Part of a small language model's weights: 37.9M parameters, 7278 steps.
Each number is 128 + 32 x the weight over its row's rms, rounded and kept within 0 to 255. Layers, rows and columns count from 0. Numbers have three digits each. The size before them is the row's rms in percent of the matrix's.

# o: layer 5 attention output (transposed), 576x576, rms 0.0366, rows 444-479, columns 256-319
# v: layer 5 attention value, 576x576, rms 0.0354, rows 445-480, columns 256-319
# q: layer 5 attention query, 576x576, rms 0.0358, rows 448-511, columns 256-319
# k: layer 5 attention key, 576x576, rms 0.034, rows 448-511, columns 256-319
o444 097:093128137103107100089087122090141124118139121120098126155171145099092142174083125114132094128159121149145137101097157150117121129088055111142080106105192136146112146172195218068143126133104167
v445 103:131098103135144168110116146130142159179117123115159142097079063104079129094177151101134104094158119136115094092112147148112178156078131060207111090129117150135113068124179152107115157118165145
o445 102:168072097128152120121175129118166150149194174141138139082082098137090136092177154119134120146138103082087131164131119127146165162120132140173098112132114112137108078109123175105101136145178185
v446 104:089072200109109172129125092187100089090120163123077175114168115103131150165081096160116118088103146136069145132149177118157008170148084146128142101119102168171142094107140135125112123149143100
o446 103:118043144104141176144134113189109101099123164159099159113180156128125195155074068077113150070168147126080124071075170088106100113143152139184110091139094136136168128135111159124114133140122110
v447 101:118136118170163128141082136094130116112117159098048141134172165123117115120162143163155137154166129112106124158099078117150165064113078128093108135161155171072087099048132080106145110190115089
o447 100:137188138177145125131134148078154107087136130097061135162169153134065141125097143101182113109113100132143053185140075114167128100113108164152150116144173094081064117158090112150116120133077084
q448 060:154171089111175171082134170097134141095100120137063134171150101153187098120157149137068107195158107140104089163182119127103118140133113174196161117154083108114138191127130163138130113116118166
k448 073:100102167174144117168152055111099150186122125109157150130164060122116120088096092145169100047061114109165125117078133091176106075108116148141188162126140161129189064117102115097111158134117101
q449 059:029101125120109168147166150176128077106155116097099048079124204136100106104017133110093126117147152130154130163130104117155096188172125091085094124147131158123132119112196110145148090141112114
k449 068:156212093187121158121076158082175160129185112177101126124104161179149183131203121079056161174149156132154103103141133157086134094110132132108082163091131136106112115122174112121143140115124120
q450 066:134112138097087106134122119096178107104126159100136181054155218101133115113125171138159088108123170075108150085144129144132164136110123135089168145149150133148163123166124132052094085143147217
k450 065:144143159110135081133147108157057119182134098141110103128126106166153174101110134182111152087110084128118126158161126116183116158102113133177155102127179148143131075146107035129172110132136148
q451 062:071096077079117098187049119109129115116120163126165193101128188126069129132060063175110121157146110130078094097122030138084132189129131136126129161123130203134153097139162137052144135122123082
k451 065:146161130092140117126171135130109128123080113164094038106107133138162126151129161060090112108182103128166148141230202132153162128091119116088100107056117105107139135073163134118103143169179155
q452 069:184151193123069115178152132106187119133086109148140152083164112143103107116070170122134114132157174088128190092123113113155157085128147142150175134177137104157175147177055136069126101129156159
k452 068:090102190112159157137103103160120126138115209102148160118161096108130161088124130197150083100123082098104125210169055167139159166135103171191163130124123172124149156097063140156155129093073164
q453 067:105121194169103108131070145185123103103095182149091188090117143102127124130105189146126136174217130139060179078090134106138092157130137178133103174110149178129085123209137158101108123165133138
k453 073:093189146124150083157138157137069120120145128124105171137117078150167122155107109129089103101099103135125157144170062102108163097139127100177110111148097107106169176059079105095126158136111170
q454 069:186120210143142090097093134152145139062117123151117131083128170127137167133121127175164048131147131117161154105192111089159093144152138142084125186134128119122137134118118103028142124166131149
k454 072:117097143106123158192126150109146101137155144087201160123197094106142089115096160131144103063096110087100168123128046112106172179097109134175158114101107146132127126170059119133181122071156084
q455 068:063080198159082088100092112189116098106132117143160160073089172114121182153056105130112115163132121094077182093110116103102129174125201116178124153078171203107111100166157141120143105145097123
k455 073:121107124116167160175176133167064141095118207187072153110126128148119069105116142148116096095126106127129079119134133115121149143129109124138178084221073114105134150091068093119138204150086145
q456 082:124113130114082181110101081176115129088066161179099147145126178150130074195145165147111095144183175091120193077120140114124147167111161138104148156152084187172157123159183169167115143134217076
k456 074:130126112121153169118173121063118056206131164056115135133082184180164170126077144108120167118134142155056159132174175150131125186102136095084218135106175107100112139234135141137122127149196101
q457 081:158123176163125143122144156149145123140134173202139239117130148143126130175093172142131083085146155127156202128113117090118127168095188106111135174139116183162142086153115129089134129158154098
k457 075:121084102155145184150159086123095120079131138083114167120133174144134141089177156143139109100136063123110134146140104164153130141142092176132255066083122137057119145186074138176160141079077054
q458 081:119117120104128074074116100128099176095166094153164162109130134185116113124112151075096161149149107143101077166069147137135141086160089149108136137136153037107138126033132129156105127193088114
k458 086:116136136133099189136093134115132128126162151145136098169065119093138149170086118145156168140118120140136151120099125130166108149143225130134140143121074115162082114125151125123145097112117202
q459 076:105122215143120140110154114188186158103108123146133218080112109133156146134103164162113111112161139109146189133130110106108154080179124139109092191121112118135166121189122163111132119082144138
k459 069:050109117105185108134154087108115053078105170092140104107138112136131159121118106086168142150128097051091175152093131132119177169178111134169186101073066129131110068167114160158130123100172139
q460 084:124113084098169128094118111105094184155148092078130054163147099087182159078178066105078163165158086125071094192111092127152136129139115103099108084181172079083096118057171064156088054144117124
k460 086:148141102118119123111100140146115135174127163149199119162068153110146168125156140138036108160115099169137135154128104147118093076071159104159098146093077111112104123134121133100159104085126153
q461 062:057186160127128153147052159175160104117177127128089139116084124156126111125171163128120111121107116040101141085132153111123153171131099161217112075086148128182117149172104139121121180124096054
k461 087:175191135091120154179153107090116098163129165120101130117173194137070130106154118139124091083146073126090126120173133148125134181157125146112188110147099144159160106202098127130134114136159135
q462 084:124168167154168087092091082104153133128228134132115108084106129153169147082120104069101151129093078171118085203149186144111124070137086152144090130114145079132149167112140104140137090121104126
k462 092:107145173093139190149149143063166108133100139080126093080159072183117155154106151087106099179184070112143146137143129066084097226144089128145100126146118132167141121133112102153104130108123152
q463 085:171108118102118150146177120034132161082142088125152122117163145144107158087169117037193114137158133131092125175126102131144083068075177139146154134085134143080141165091098141152162131159114168
k463 091:139120141118134130078106153109100116078111147141163122163118113146179124154184100116109172139184106145117131144105130168112142155092132146132075073114117114138045159138161148107148118092148134
q464 090:151138153124162128077156091134111142102195175142100144164109135146094161160208090142065145190168098091128136123091150113090140107131090159146107132131111147137139104056107112127176136140185098
k464 099:105133127110105096090093083131110160120144163090121152100096173171148163128154129149177110157130044100055165106157148163053067178131076149125153160118095100161116171174078172098156108112168074
q465 089:174068080128144143175154122139200151168097131143189149130146119110126135127141130151232126097148122117106127146101156065176140152138172156135134125125127103193124118152076144152085122180145129
k465 090:163145087160088093093123128087142126148154133094161163213163127097134132155122124120167113147141122136098165129140109103180098143087139165171157126188148161133132110125128136184154152172132096
q466 109:128140154120118070174114124148073129077134129080148106167175141106097155130148162088106144159159157121139079099130084169136128100181153154132068154105117147076085051112082126154095141101149090
k466 091:065120106102102141143130094099153114136134158097098127152112138113144054149152127165167105139121106106059136121080078202068091134119094131086128158073102127133131082159123120064173175117088077
q467 095:118162136102133108081099132118121119150134172114104091151116065098152115104124130133128119148091094131178052131144135111119147094120119113157093157170133094181067073087138127114140158196106071
k467 121:124168140100110105150149120145087145107144148128172101040125157124119070142156157120132144163077104138133111153139080111095210088163131091126155134101118075091146101156156129129107124095172131
q468 115:109057099149128144134121139085141133074108149169138149178141127157125169196144151209126134120115148119058172113097161104156160153133134209162096080134067141153122113060119139155104101168158150
k468 105:164146118138168114213141143109119093141125129099112140053117123133148157133144136172146154168144100109138154174128170040108047126088188128151160135162157152069127112124114118178132093116148158
q469 116:186140134135151152141109123171180124166127156099081116092125099095112124120102153125140118099175182133158102083141128105124027172181160151149102166139139118052147142200116114104055152111088139
k469 118:137119119074093098107180101158164097134094115132089153199083116120135131142130118098102095122173179137098057119159136173094104137141131131108133184143116079119158110123140130101152150141103115
q470 126:125107108107104195093131157133117138090035136188118114129096139176172145170098093107087142182161125196120115142120136136159125177046098159098120125156141125166165078133113147148128092176129141
k470 119:106147149163131162141137140094152157133151103149125078201096102101128178189114154079187109113143098171118196120151151121132150143124120147074094089160087129123156095076185119167141157142145096
q471 123:129135096099182122102144125069168113128090175085115136163069103125121170180144106142137159219137150106136104077100140142105148146131154149152155147113151156195113084148114120156145154157152117
k471 121:143125107113159108125114110141103116119103127133130093096182112082118149180184109128130131252136182149155128156095115102173123090154151119136154109089076147142137112113109171148148106136095187
q472 142:139094104087136116100109136125103165151131131148218132069052124102147121148086136094127125131119137115060130110121107147190139125162135109124176104117146096126075079153109114142141137126214112
k472 130:189107146103056128104080093131059114145133159142181118039109149141114084082142126095102117112183147126063121113143132121159140132092107078183134131127128120151112130112125190094157093122184119
q473 137:114113115125098148187176144099188150122136132119070101098101151063152138143087075121184114077202080117155132095101100122103114100108140146138099139182157123166191088117062094119149091181124188
k473 126:131130128136138158105147117132163161155203115104117094120130138146138115146114078119162130063154079097137107133129081120095119099071145136174149142142145106148178130113095111135118115117133160
q474 138:102114132083072138103119162064130149080106111099133175182126116102185115168115166145141123142140150137124191147172071171175115146129137163110140172114109137094126106146143083174156141107075144
k474 130:117135142134141156138099162086168143089137108094113137180143123091164131101188124156184113151125186107096151123113119068121143152187148125172125183115105125098149116097102122160131120159114140
q475 144:102070122138105160137099183166089081125042143080114096181128129104112145154135125180080150169158130183099081133094122132113150095101158111114051096150144132174081139168151108120103100145099093
k475 129:117128122142127139118103161195131117125108176085132119227131128093134160112112140125110126164102096182133090149098067167162149125119145139103053091091116119100108085117173116164124130128092119
q476 148:140161141084196124153210068151183083120144084160104117095078104153106136156128105079092113073152075128139111113135146141138174162097134144064149097080191168174103172140157200132150141077134155
k476 139:150149139093132165109148082165153065145115121152138069052065150170139174148137082120112155058155077080158137105153155138090099142072116137124144085130237135141117135124126131092138151124157127
q477 140:160130141126149150105130122113100087151081166086105154142157107148136126115158086175125173161177139102171150122141128147166113119158141097114131108147147168126133127110077100087168200150118172
k477 118:108131113144126120113122140131118095118126121102142106194124088168170155124137104110190100109106125117147142105152158138094162121172137174155024117143096101133151155121107129123146144159115096
q478 148:112085125129141143121138133102118093153131082120137148135061071119125162138138228110081132138092162129133160147095161133096031124159140125194114200166152156175131105153203146125108114142167142
k478 134:145132162110091171146143133093098081166176147150111133112110103104158200118143137110164079113120111134114183116144093080090088148138111136177086193153172169085118107106218127127096112090072116
q479 148:162138132106094149138079084187099148142166179138155077132185126177107116159151147168195112112121173120151129101123140143122196120115111130078085045126126188100107148159181145139110096143153164
k479 137:177121121140083169129134145157082091119151106174169102165131136149148131137109169149145101138130149100112138119137092155203123128166148125138109036112083191163137086137173173102117135122191137
q480 069:118083165100179173141070149132148129122168162077112114160096139168106122128176131095040129123138119137167103129132141093114133111137139147097132104145124159092125100071151103227136121107113119
k480 063:079160078146132134160196132131153115094163105136208154133118181184108177095100138217143176138158188107099118134067082130083134130124082143131116112110128138154131185181102142121087136101138105
q481 066:110121163115097105143110138151140150131124117133175174057146103123123187105033133161152109078112173149102214067122099145105134127087122096125102152111134126131131076151120173042110191124102147
k481 064:144148103128172121116137113097044087152126158169084100120135144116136095145140156133077155117106074136110112129182147189149147110136143155145147103097107114080116160061161086200150093171138116
q482 060:171121120137090116126181129122124136111171113130099087122159100140135119119176126126112137112090113161171096136136143106151092132126157142107119117166120074211126156138082146131129159143143183
k482 065:100109136137157144165121097117100153101079172139160203141111121102103144111040201199163127107071155104097177144049111108152170130165095150191142138110135151113096150126099128117150098162130123
q483 065:128148192142106104122110098095136129078096165101120122109084145090096134086121172149124099124116153133129171116146149087162140120115097080123164139120135145150146126149098151052129087158161126
k483 064:123152167078143142146137106136109094112099160161137173130151105149080139137083129122159089093051111132104165091137147139154186093130109152133181159211137144090157150142119099143118142115087169
q484 065:154117100113162168105152156158110107180097058108091078161117078115140091138134102108102140151064158150164109166151160148154158062144071143101161157174130050130159126086115133174139156111141116
k484 067:137079100149098172174151113059106151140146149141133139140129134180128082143083109131151147097116138126083103071057126133096086172130129136117138127103098161162126102135165158156096091123100158
q485 070:170134095142103166150126115140143121105070142153132110108133152133112094123083181167106124135158182127118175119179146126148187126128139119104194156157142143191202100110147111137080154122195102
k485 070:072129107131153138146098151061107132145157218145129153141134150110120125107071088153155095142119180101062157120117103121163112176141121153101155153109092105106148176178113099100125126141179109
q486 071:181119075120171105165162142143080142144074118085184117144159094143110091092213141164139195103153099177112085180116147148138150087140158108095114046125116074136111129098137170108138179129116170
k486 075:137139157221102156097131153107161134068193097134137101154163131095194151114128060097111145157110167150158156123107137072126120144111135104129113152118110153170120105094204134129118094148108105
q487 069:167122162117080140136134142088170119113071116140119170113106108130134150117081128104091095181188152124135186105171106095151124151136157101067149197179134114137116118134138092061127121197208092
k487 073:135062161141135142112133079148130109140112185121104189133147120096139122161134169133203133104120069142090145142154110123153141168119109172120248107134103145143140156210034164149168145097108113
q488 069:178145129124133108158173109085086120162113151160127168117088213133133131184079122160150140134133098151172150073172065136107150112128158085120184171169089163114189130074048148052183148140133163
k488 071:155122087162151110065079129161173103145106140104162161104132145095149163147079175114169152100134162116082185103088141130153158133111098115089157068137182083110113140185163124162175177145162095
q489 068:133105100134177141165140112094108171143076125116144131127150150131108154075134132194148122114071148140135108175228105113162133059145059144104138151180106086088132166064121130135099167189078142
k489 076:112161154154091075101149107153164095144171111075146121105127124094165143172079098149136094125145154125142109152113166133150128154106110149091093098145178150152098051102210132172165048107135119
q490 075:114174108135079102123172156084143085167191112109117080171137092156130071109190152112123104163141166081168100163105146139104112076105151134131134085111161094116079141134137117171132107139118108
k490 077:092142075066128106118106119113084102119147106143166133117151122114120121112189108120123185139181060195146083190109147151132088097098133121149103120114165112127046137115174062063137144132117098
q491 073:153134070088167107144127120078111169108121090035145078159163122150093120070147088103133142120128126172160011145150102161165097105122094138079119123202122075085095181179113126157124175150065169
k491 087:133147069100116085109134150125174133132127052141168071121060084105153143108184159104125165147116183166175103140153190151147140087163163050126013175127148081136140152099208132126094139105123136
q492 078:080111155081086155107111135115145115114147138102135130130125095135153097151104122134102109135097135098137167108106147109134122102212121121143113156155111137203158067152144177133098140137182136
k492 085:109168068088141122137100103170144081149133123078130096143164134099146172134148162146173176171125084172143095103182166125107111074151117065115158127091119111111112185148136136153087164137145107
q493 087:136140198167129152155118151184129144106132144178127200097108106131115121180066141144092090141158135137120204069151094089125155154193148128120145186122134132166133144165118152151136138114149119
k493 070:074105152172166156115154110126137094137135126101127152010124132081113129129141138165138147099079079047124132128121091181112151097132097126136216121125111193149175145195060104128150142076154102
q494 089:117108033103153182144070142115098108120173101087142108104080174128119095112131099077187118117129134174153121150103150158109130132101139157120158087091137094108109159146121087120128178161088068
k494 092:129154114136111103080160102178108148132129166146134160129133143110154149089174124136100102202129096198175097143130102121147078071202125157129055107138128091164178134076153088143146178123129180
q495 085:122174129182134097164173124149144153145130140039093129112079103113198082073034183179114123099045106119133050079143103128164073175148133088133122104172115137114103109109048094077079166122145138
k495 086:138073152108134105145061168129167180128121097098117105132143091114068092136109093110123155198191175130127118117125113132104034163169174141150120116149096127120120127136106070190166103108081109
q496 090:107140158070110141142139131130149103146076132165137168093113113140157154167100119139104088106124118074080164091099159109168159179130145182142088169100106115196199103141164157145143089108190130
k496 089:158127142168109166096145108155108117164147148077096117068117092143129183183182127140142111134132035074081163120165120090128143165140141152166170159113163131135166114139098167176136094123122146
q497 087:116134157126156113152180124176137120143124135053089047117157093132141088117113134126180131118093104155155091126088109097153127139111131106113102134081104090166114131134110189146164134131141093
k497 099:124120177150155147162153115158158098156140101105088122081159117106107124151141095161082115063147070120131135128171187094085125168155131135147180152149104204109201135176098113131134099088125096
q498 088:123130109149133155216182111121103135125071094161109143084167095168090140123128147117125118089149145184159128147096139095130155132076085155179105141135104139103142135092106119176126148126086116
k498 111:098135161094148150206112162141096079103116155107158160146107134111110060098152143138142115086114184138120078142112088190135130139107176114037140162113064158061122086171134126133194181095110093
q499 121:153148151182113164186154092126193125146081118132082200144167118150106126140208086130170110176123134101104183143056143102107110160155136173151136158160153165165121153129063158169130115095083167
k499 094:118126168122088124120077135084182136159123149070072169112172076118141143112159039117114143147146090102152161126135185117115113185134088090126158184114209179222077138138171115136104135177110132
q500 116:043084137167048174161080208192101067128143117207101104102103147114158081133103059134130091179110152141191148127105073160165155070182119130116126108102130183153091122133180167055087161100073119
k500 115:086165123142120082145119172125073121114103161136147149157194127077118139111154123120131140151128169136109097101076115159172161142019152101129109036130156180166121143097112149157141186148161112
q501 131:106151102108118183121128177105115197110178096149119124084112110113110123126087131099144120194102084122164127185117087141105123086152172130146177085147101165140092158142127111093110136111099172
k501 105:119122137110105148119100115110171143127167129082063072095123122129121121124051097092146137112189128120122135143181128120070089119152158098148127114163110165132123155125094092085077142171095147
q502 134:102141087126080147180138125067120108090155184148099121130130103137111116100172080137176099125114176108110121113058135138113106130160165147131115141127170165129134166067056153156176136149128122
k502 118:112134137079153168121125149112126117131125160134095121114115081155142121101127153139100122095110103110098123067059144186205112150154140153137084119132209131183085119181088158166127141113148104
q503 133:110105126142068172169108099172167132088086149127137106102121104150060186115141119132135132109144098159156102136110131190080128134119134162145108186090160119060123171110068160204155109125169177
k503 120:194138079100130145108150143122205145103082145149108178197117074165145170115117119143081101158158080109136139110115121167123145126111142143109116192158167127149104161154125122154135083163110161
q504 136:199154143134121122115105118103100215103108098117122129140076112118116085121105157125072112088140131177143096195146151178129124165134066098156145052144100055118150154156145092114157082070100159
k504 134:131112150151141221109094113152103190102165147160084123126140089137117097098146166147120149085158024119153118140083128167128118112166098101144168037180128114112137156113106104074110169163120159
q505 147:118127137176093165094108095101136101178097151111122123135118144056139184119160077162101127106194185155114111145172102078126127128146105136157156178137136117126130103103127137038164111134126148
k505 135:157134117107131178105070120138122150102126150209104132149112126072139169182115087154162142113179150138110137175148100152072147182182102145110089173129147090136116124083196107091140141131123150
q506 139:125130114138145113130127103139141118154132069128122148118077100126178069146120155159126126131103092115126157135171114200121086157166125124133142125095145155106132070121146063106111110159178109
k506 126:112118125117110142139114110095144094158127077133090157166118122142153089105159141125145148122150146156173150159091122170105105117165111174168133140053179193124111142130196128122102129108113138
q507 138:149162114182141109130062154131131151103096196127138160126114104118159111124118158152181142185133060074116105140100101150137091181140140139146136059201156173147102095134108130135137133085178096
k507 129:107117120099155121164143111145114156137119073171168129112119116125100131156172131168126150169125100113092121134101163161113097123130141121113114091087152147111183131146116153107144135156158102
q508 143:119105189183122106124086142137129050122125141152144082108137126121145114163115102091118128151147122150172100137153099171132092150180051161142160068165081167135090114166092114163108143147118178
k508 133:124146133115139058122122096129157093072125163103141109061108125130134100181148097125160168190122057125132103081185113167122105145134108130136111051173049165152055138134092128186127144116157146
q509 142:099119131165121106120078148114154153098147113180146137168102144076163159171153113113109098088130116129125072145135129119022109151094144140127070153116104093104067101151064096140097151120179172
k509 123:097159166160071059126148164106164081105147093156142113253145156147152179104116130123148121099117047171110096116099152080072131143126121167162052168137164109055138143150100154186151170128142102
q510 138:095161094175108154155123191165102083191105120125119112127157137162106143073118130157202150060051101152180138113130051104085097119164102169098171153140153149145111131134101121098098217132149145
k510 126:123142133099126141146174112214114118144141127162126116085118152097108086113163129183132155035113070182186147106124088119132131100111130090105186179131152102098182120081113112136103154154116147
q511 137:146142173106195040131100104129147073149117069099175138144163104131133178108133094088159161095150149114114157153160122113130128151177144134165039092085111153132185121146213173143116112101173132
k511 130:122116127164255115119112095136077105115050122155156110138116147129169184132105142074079103107168162187118081180117148148123085155195175129141105134102126127098186136177173138138146108108127158
v448 099:125146144121111113195126086143081087135100190091119108165145084135070141188098074213140176105121143095139141127110142145116100209108092147149108112129098171137163076131151145147165088125120098
o448 103:143157150091133070137211122127122086131097092124179113159165155156124121147144103167119157097131092138131101116076093138187165149132170120077093173158124124121128094142115166086124140135133154
v449 099:181124121085111110130142114209121105132101190098080131140115171148176119106085131088138139099156124151124172098082137121128165179166092136134086130175106130084118033118182176153173135099112153
o449 084:127116104071092121128131070100101104129139170060156150169144114088167141093133175082130149149105147139165141130138102118133135137124106125108053126148144089130170163049165115174155153098143180
v450 101:102138144127101085116136136162118064206083102163117176131139160078146116118146184080134170145188145127082145125056139171101137078140164122130125158109115084114119116134119120175172175150162193
o450 099:114113084169090186137147125160125154193113127129128167157122140120135101096183109115116132152113103188164096100136108180170156118131162118151241124147073124091178136081089085085097172069105105
v451 099:094065206141111119087093206092087103166139157150077132140146127134124145115073079147125145114110123106095154157106149153161160130184069144187121136157146157136178155139147128095100127099117175
o451 098:126091123104080159102071145119143148123102107091120171144172148086121184057155104183125143142095187107091110153144175109087160101130101120121100177183081152159149189110098159107126180101100122
v452 098:090158189117121156186161154112121118151112141156132091082210114086100122174207111127112077144135133074116146149128087088106092083150082166193103131097127118111107134151123091148109096117095093
o452 097:096094115112075144154150114082123125083086208097085135138187147111112197154079077106153079153143150144082120122221134109060105095159130070116127053146107061097056087108160118158153148125100090
v453 096:194171120159088147106118092064131085160097148161110082162149206208138124093131135129092068110137119089076162079147114164101146081153141181123144090126081120138105113128165160150129118108116131
o453 090:146145130143089156057126176148140173104119124171128120127122141130167149079138135147071071118135139116119023125191140149113147121083159126113159145113122092116101148085109171093137126188161107
v454 093:106148161119127149121143131109162114157066166125160136137170145135162101053143095145106093087108111081095115102098124098102142099137112162193138100128134118119150137148131174174094122134125148
o454 088:118152158103127170064152118056073073139164130177149144074159069104127128124136155098134096043105037080098141132156122079134112096102083130155148128147146166106137182121125143158133105126073132
v455 099:093092132152146123139105166118142139118071143065162123104221101111117133179108126079131118176138160111106143092127108131101116146145121077129133150118107150064123148074170160113130103111118179
o455 094:116150140147190114090099160104128126160140126102118087133145167184139124130114101146133137145194115133152095139187083114087131128152130093102215121074114125140152138148168182171131130130123164
v456 095:123168160139121124122087166112140165135104206165080147124154192051122122172134144132096113126112120148157102095133103173108111193156091148094118154164149150096194040129110046112160149161120111
o456 096:055134095104191114136099068091111157101136108177156142111130182092163084184098188125046120106113012101139137082091100151149088136153100147135122096124155114067145106155097157094108131093142099
v457 096:146088110009120104086139059174119199097131071114127143147123161108111161124084159138118154113114130101130135098156102144153130177150085133137103070084146194209126136158144170135133151188148121
o457 098:192127158123128085093131138149164128081134118165105199150129103101147070153137118079168193102155114069084168172137151117086123106077160111146109155103096075133082084117216129064102117140156138
v458 094:176153140169099156101126150108090137089124123101108178135131153151121128144106098062114133116095150166055060157098101156074145106149140177171133116166172148095169179079091131091108139109067148
o458 092:138086091101188140101142104134069130100132105130121173065134127105112144158165114111123147084146096109121106120092132135081145059096122112135144131159158112114137149099114160157131115120176047
v459 100:107129098145129154145133098139159146168077142206111149155095102110123116151175111150183130119111143157117173156115084148115131203136097190108088076106109073099116144097129172136169131111109146
o459 099:160137138162159182135131055166121125153170149137135201110113108119164094153152128167116156186092123196156129136137036156060133132172084056080041105136126156125079092133127132064116115172118123
v460 100:115172156053157139121143138097147131139118079108107152181102149153163142125145139168089177125150102151170094113107122111133135106126062161108134131170155125118102084195169147123048198131166177
o460 100:133193119097144142157209114053094127141159117138168170152136099134148119148143175104146192128137166069149198095121110086147129112108089146094115146087122158169152156214204180150099157066085188
v461 099:121114120109075094145148182167150098163099103144171168124131178139133085172102108142121103126172175135156133086090104131099115130120123140154137156131169085098145081151049076054138120194181076
o461 090:058083118116143103118160116119098117162132142171135062107099074141099151171139100179151104119142113096102099137125118138092100125133173109137237139095124171149118130144129110108119144178097124
v462 101:155047097152163135127090188198179156160062155149144157137069091087132150198121098113175146093146142091139117144074154089097162118101150105075108106109124093125125147139192138151161118108127102
o462 097:138058166136153113116115170100110137187115120153089162147108142158092066125132074134134181117116090144195180112111135080123171135162099150135030146124077088154144150189103111110187115111120141
v463 098:117144144152092119065082148139164106109087146116164146143092120077162074124150151131129094131093143166140084115127055158157148145144101119138125138171127130122168180117074101087101159166101102
o463 100:082113175110176176146154119029137162139123058140126095136079101198173109169172150145104137123099134168114186103101112207132132143086166171138119091099125164161144148081181126171118120148126129
v464 096:183109162121131133130082202181094141141126188152096108122143138107148132136217085152146145132119115156180124121142136165052084111127133158143131145178123165180153223140149163114157113167150139
o464 096:127115119084167100142158184109177117140102139129167095166103163104155130163130099168077124169127140134173163143126116148142098094102134166084108138116171206110133155106109128107126110152199133
v465 101:160202117051133133122135115102114116181102110072071118144150189176102153086128094127130143099173143164115106109111125065065166128110130068134170132151132159129146098126162138161093117173122126
o465 100:123111112133197121084190085138171134143154137149135126104158171100158145161106101111192166138073078074157141146103117093110172101153092104153117127168171142134142100185179124139103112118153133
v466 096:083114154131136080127121159097168068151089176122114114110140126050133103132151116093146114166147172147175166070129163128193130153145119163143148161151126099111173122081077078107093139141130110
o466 095:097136129110123147087090054119206096118142145181122109069112098036142091147160184060117106170105071139156128127146051181156097142174073149133204154155147138124149154097120146122096101129077097
v467 094:121145168121122131170099116170134117152131155148108099115126159104086127138101063111134086106114100124087132122123140113111091173114114161176113107128129128142146055132118125124172122089156097
o467 098:071121142076087118099077110145102102212118106158124126140136149099155126195087100119141125137049120140094078141163159092092122162190152084094101163110084112145130114102101132118107085076163108
v468 100:149110149119185113087053145101099088206114137071149161145238202095127091087080118132130153152148139142143124117099075086160121139144120121171137109162137102137103136133077099107162122194129134
o468 086:122092102129164109063072135126134118126132186118108158085177158088154161176099122079121145148162111141131105114135113124147168084186153115081191162082112127133155090160112154156153162124112108
v469 100:117113120157105138135017191173087141163155175089160085144158135154092165141150086141132219150136123128119169133113159131140099143139116095166137095170146214124103149162090163084149182159162131
o469 098:126133113199072089160135137174105164140127126110194108112133136157108148154116172165082173108164106081144159109154109092083128119125162159137169087125113156134141085099143109114112135122184169
v470 101:138095176091152157164166124107162040064088210159118110138130088170135140086140186138057145149123127076140125127080166120144138092137112147193125145103109133088072130204154185123144160141117161
o470 102:119102153072157137143126154124125101084095074112149112120135066157165172145151120168107154096121102142124142125133102096109141134071137133144157146127144130152146096160135130085161130148102121
v471 097:054138036105129107118093138069136134119136108098159155139086145133159083149092124105073158134140153093087148151114093137117125101139190131093124127104129130189156120106098183126150153109175148
o471 092:139150145166081165120155126154086086164128149111126119065115142114141131133161109166070135119170145116077096107119142104124110099046152135202179135152114089153085108112135143094151132114145114
v472 098:173154122055098097174152173121147129130089148134147111120134182133124118107125115128111146090137156148085127154117166116167194169083122147113104149167156154090107181144144134142181107153075154
o472 097:174208104142085125131124114077091049136152109110165071122167138131082146121150101098104131103138081133158103116136155129089172142063121139105099132114119146174155136150167134107151151141106103
v473 102:141107153154140106088159155221099121126139100107143139142172135127139082141074115097120126155152113121123172142139162115117146089100070054126103118170155117137144171150165127140173105119079156
o473 108:149090141113055089113119184131174149140145167102153130134097106162112098130129137112134153166166135194165092172129148103104118085175134086076061153160115112138137127090127073131186139147151152
v474 097:127182131142130181062132072077095106143133039158090147125112127141094131171157111175145114106120126118093125141185136152132090086092000193117120071142120102153147065136153095111205177128114115
o474 095:130121159146172136110096093061124128140137100146125148158165116116073154172173205134193153154125174169135117109114127094171124129176096146118048188126108139144102179156058183118132185123123095
v475 094:147150109107136131149101100145092159094151186078058138120138119150088110115159073131139162130177170103148128132070102108164115183190170111141149148108120109060171138155115112131137135081143128
o475 098:158131118120127213129159113123150140090112158124102125121081148108123204073109091099129144170181099167090114110147165177083126172137146096121122076139149097099114143178156134056168154124192076
v476 095:172131139113143097084114098117078176144103147145120120132143163152126158147142113143119089109113086126105078093083157142130133093166117179146143131136139110097130123153116151104078133169132114
o476 093:190097166107158162135104097159157155087128107196168116140076124124149138095040116105159060059113206147070076166151141119158131061117104113099089082096103112133157099121113146143081133109134117
v477 097:097166154083119128195085178076165120109090112071109168129107144124108144148121119112156087080127155134059122138084160145127109205133149073164138104093143113118082128089156152104180192147138138
o477 097:116186147092093169177143094134135117155124179155150242211132155139126113101135146082155094086131128115093154141141083087121116148130108129129207164149129157147128083149112158120094160105125154
v478 100:145106175145141129127148129185055127180098199097177101110138162087179128100124089111114115132137120165144087127128120094146159214134080168169115122122133138076156129114138144132106126145116127
o478 087:128125138115194106150150104126054131145110117152099122072154134126147111153158157120055135146173118136127181117149150104069152094099138145142138113110132178157122123089120113171109156083122106
v479 103:106169112117111127153113087101131119106112109139110144128192150168087115131082150067102124191118123112175151174126144174079133124146120148137105107116137117123148144111111073109137098183097140
o479 111:139139121113130154140109151091154159113124096090122110064181133155091141101166095136132095112174099129123109123098124133122106096138171119168111170119170118116124147135100134170096082176168090
v480 101:105090151145086125123126179127131143098145148086136052145153102089208112106186137171113131121139130149174197129135172123106155112055095078165126171152155174153147131153172114140162144163136075